config.yaml
num_key_value_heads: 4
head_dim: 64
hidden_act: "swiglu"
norm: "rmsnorm"
norm_place: "pre"
positions: "rope"
attn_scale: 0.125
bias: "none"
init_std_qkv: 0.0452
beta1: 0.95
weight_decay: 0.081
batch_tokens: 65536
Each number is 200 + 30 x the weight over its row's rms, rounded and kept within 0 to 999. Layers, rows and columns count from 0. The size before them is the row's rms in percent of the matrix's.

# layer 4 MLP down (transposed), 768x192, rms 0.119, rows 760-767, columns 0-95
100,165,196,207,152,160,224,147,178,187,142,186,201,208,134,193,160,191,216,203,212,171,248,195,222,217,234,229,212,228,237,208,188,145,223,217,166,171,236,263,217,156,222,181,115,172,224,226,222,188,214,210,237,228,184,224,227,201,171,220,227,196,236,166,197,194,196,196,155,173,145,213,212,193,191,208,217,178,185,250,279,205,203,163,223,211,197,155,181,196,207,235,197,217,239,183,191
100,216,199,203,213,176,182,211,253,176,132,196,220,211,185,201,181,204,207,303,159,181,191,180,184,185,177,170,198,252,204,202,197,216,176,192,256,199,176,165,210,205,242,181,196,250,174,182,233,237,191,133,180,168,225,263,190,194,184,178,185,206,229,190,253,211,198,150,211,220,138,161,281,201,180,197,196,199,190,163,164,220,196,224,197,258,184,175,235,239,186,183,196,206,223,217,182
100,214,204,217,264,159,132,176,220,195,225,158,186,217,183,211,251,187,147,201,184,216,184,203,230,217,216,239,188,175,202,208,208,213,238,237,153,268,158,162,218,172,199,209,185,195,229,160,151,229,222,217,207,213,176,125,231,182,239,190,190,224,193,222,226,173,241,165,252,203,214,249,167,268,218,211,206,170,169,171,199,218,233,163,205,207,211,194,211,168,165,226,207,165,223,206,200
095,180,203,196,160,184,219,200,250,196,167,186,239,269,230,207,204,182,195,250,228,183,187,175,186,171,189,181,241,182,209,183,240,220,216,240,184,204,263,166,179,222,223,200,152,160,200,195,216,230,206,211,272,191,199,154,182,212,125,180,235,217,199,157,242,214,266,237,225,195,231,222,174,197,190,211,197,181,230,127,225,166,159,224,225,218,183,191,210,192,176,159,198,286,223,231,137
103,157,210,187,207,163,164,189,197,182,167,234,142,213,209,256,193,227,243,214,233,216,237,186,270,203,202,215,179,271,158,183,217,201,239,219,245,240,143,179,189,211,238,229,245,184,169,183,177,230,191,223,232,265,195,170,196,222,233,183,213,237,166,228,215,190,208,135,179,224,140,223,194,181,240,189,181,157,189,202,132,171,168,194,206,206,169,183,194,214,192,256,216,250,166,258,214
103,173,192,169,167,203,169,187,194,209,232,158,212,212,244,189,143,243,257,155,159,199,185,202,203,214,209,164,199,239,218,237,213,177,216,199,199,191,160,241,213,233,207,170,226,244,209,213,250,257,209,217,226,213,265,182,227,162,186,136,191,125,225,183,240,238,198,247,182,193,211,168,182,266,185,202,195,221,236,154,216,217,159,248,185,220,148,181,191,260,203,204,215,262,221,203,255
100,203,153,188,231,256,182,204,209,200,275,119,225,230,165,172,206,225,223,201,196,209,180,189,221,165,238,237,174,204,214,209,214,226,213,191,193,238,216,179,216,207,192,194,200,129,185,170,221,219,209,214,206,170,163,236,194,165,208,218,188,205,198,198,211,245,189,217,192,196,176,206,161,219,185,235,165,259,212,211,126,227,197,224,259,201,182,140,223,176,178,225,210,242,258,206,163
096,215,172,191,178,207,237,201,192,239,172,163,224,199,157,241,155,169,214,213,195,201,201,185,169,182,180,160,191,213,223,173,248,289,186,239,276,221,198,146,202,226,230,234,211,208,201,144,226,160,192,197,161,238,180,214,206,106,223,216,217,117,193,151,192,204,244,186,153,188,199,183,191,195,181,241,234,180,182,172,149,184,254,178,192,200,160,171,192,202,177,189,159,203,160,213,204
# layer 4 MLP gate, 768x192, rms 0.131, rows 761-767, columns 0-95
100,260,253,202,227,163,178,208,216,144,247,142,226,185,150,213,222,225,223,236,225,162,193,163,132,218,179,177,191,172,191,194,216,217,209,172,173,211,238,240,213,202,220,191,163,179,198,165,169,200,160,267,207,173,191,168,222,184,222,164,184,226,175,249,159,195,202,186,224,281,212,145,216,194,232,161,173,219,217,190,167,241,201,200,250,229,166,171,234,137,194,155,146,169,220,199,187
101,207,140,178,235,189,238,291,200,214,181,226,170,189,211,210,195,149,239,194,159,160,175,154,205,182,252,201,198,204,195,162,150,187,219,185,218,163,203,184,179,202,255,207,185,213,259,211,177,205,207,205,128,190,227,247,224,166,166,230,156,190,184,188,172,231,221,232,215,202,191,214,193,187,215,157,188,235,213,217,212,211,203,195,192,205,183,155,224,171,179,209,196,205,160,198,167
095,222,223,219,197,196,229,156,227,204,203,219,250,241,229,237,216,202,256,229,222,194,236,234,188,184,210,188,193,216,218,224,192,161,196,167,155,143,214,122,196,211,249,198,184,218,228,170,188,194,201,228,181,217,161,202,239,175,141,181,227,191,214,234,244,171,214,235,235,198,216,251,189,251,180,147,186,192,241,185,176,162,208,203,220,140,221,208,177,214,211,184,194,180,144,203,200
110,200,189,256,190,196,158,125,238,192,158,178,268,161,169,205,247,236,137,155,188,132,189,187,186,223,196,194,223,136,216,211,216,221,191,173,212,193,174,177,220,221,147,175,204,181,177,207,184,190,205,215,175,226,221,138,185,166,236,202,198,195,226,185,179,200,185,214,165,202,227,201,266,180,177,147,223,190,245,197,217,129,140,192,213,219,230,207,190,230,183,183,194,173,223,190,208
106,216,179,217,195,266,221,220,187,239,158,182,232,196,177,232,221,243,237,142,219,183,171,175,247,230,223,178,211,263,245,176,251,183,207,165,213,182,182,251,238,210,184,211,188,184,208,169,224,207,192,190,212,219,256,195,202,194,139,169,199,205,203,215,179,165,183,181,188,195,201,216,217,167,196,217,234,213,231,186,212,262,250,209,192,214,178,235,146,207,191,228,221,205,193,184,226
087,167,176,235,251,203,215,218,226,226,222,178,200,216,215,227,206,242,180,188,160,156,229,142,189,195,228,177,221,157,193,191,184,185,204,202,246,202,231,196,240,185,156,214,227,222,214,203,232,168,221,215,234,216,191,222,184,196,184,160,115,181,230,229,170,249,169,207,180,257,151,174,248,159,201,220,193,145,207,168,183,205,177,263,237,221,216,158,250,211,168,211,125,220,203,220,209
091,261,249,220,162,223,260,211,144,216,207,189,202,215,210,248,235,248,198,215,196,171,198,209,219,187,182,154,231,240,197,173,223,252,226,195,159,182,186,191,186,259,268,196,206,182,161,205,149,186,179,209,183,199,214,196,169,250,193,174,267,153,256,170,220,171,158,210,161,245,193,225,170,171,250,229,188,212,194,189,209,194,202,163,204,176,237,218,240,148,226,159,241,223,172,190,230
# layer 4 MLP up, 768x192, rms 0.129, rows 761-767, columns 0-95
101,196,197,205,187,210,144,159,175,193,204,168,235,173,150,197,228,233,157,231,214,202,253,261,175,178,157,196,173,227,137,227,209,265,206,196,188,196,131,215,179,191,182,184,209,185,246,157,191,168,232,195,215,162,179,170,202,190,187,169,134,200,229,180,211,178,229,183,183,187,250,193,235,199,203,181,220,263,168,189,184,172,222,220,227,151,238,179,193,172,185,198,196,201,224,174,248
102,160,233,207,179,186,195,212,210,210,167,189,210,196,212,228,238,158,215,221,234,239,171,225,212,214,206,168,221,175,191,180,148,209,210,203,190,187,211,238,239,217,177,148,201,170,241,180,197,185,128,207,210,193,223,183,280,228,214,149,239,170,192,205,192,170,176,157,226,212,242,188,238,165,259,200,225,198,203,244,190,194,200,249,158,168,214,199,131,187,185,197,176,175,172,131,188
100,209,195,174,193,227,160,108,210,200,218,199,181,212,182,177,171,209,210,189,181,217,265,193,141,208,222,188,262,225,245,179,203,160,152,168,208,206,162,224,166,151,210,203,189,209,209,235,234,162,180,228,186,182,238,207,190,224,204,164,183,212,208,204,142,190,216,194,179,173,226,191,224,197,225,158,198,232,111,197,199,204,195,204,162,217,176,212,188,170,185,176,247,154,168,144,207
104,207,144,197,198,223,145,180,140,242,180,196,152,155,209,289,233,232,164,219,243,225,242,215,229,214,176,184,224,155,166,174,160,171,166,214,210,133,208,205,211,176,193,170,172,153,216,197,125,218,238,171,195,207,181,184,203,169,205,197,193,209,195,180,196,220,218,213,168,224,135,208,187,168,255,196,153,163,208,197,199,216,129,227,226,195,163,199,225,179,171,155,177,166,248,221,207
102,219,206,224,175,146,156,201,208,212,206,259,170,211,190,205,156,179,216,204,173,182,170,230,181,168,189,232,176,173,177,261,193,189,194,224,258,238,154,209,195,236,213,142,177,272,197,209,180,109,195,172,263,221,204,247,189,210,226,261,178,158,227,208,214,195,166,178,208,217,146,199,228,201,152,186,215,227,210,157,184,190,218,162,212,177,193,175,143,242,204,187,185,207,191,233,156
096,212,229,174,206,190,220,198,183,190,260,207,174,184,179,199,184,188,170,221,240,220,211,189,230,223,176,170,183,218,255,225,211,185,182,213,170,161,196,167,208,213,216,187,218,137,214,189,254,201,179,227,174,238,225,143,162,214,204,193,196,236,185,150,246,229,195,207,190,180,231,194,246,253,153,167,193,222,174,204,175,177,134,135,153,188,192,185,122,228,221,254,245,212,172,145,243
091,250,223,185,217,236,214,200,240,231,234,249,148,215,229,215,237,231,203,230,196,203,220,212,215,224,236,228,215,243,196,161,134,220,136,191,228,227,152,203,189,179,169,221,161,163,238,177,216,192,178,167,185,184,178,178,211,235,199,203,151,226,163,254,210,197,172,162,198,228,237,232,156,233,147,129,196,230,202,236,205,200,195,201,148,238,240,223,178,145,185,203,217,206,218,208,204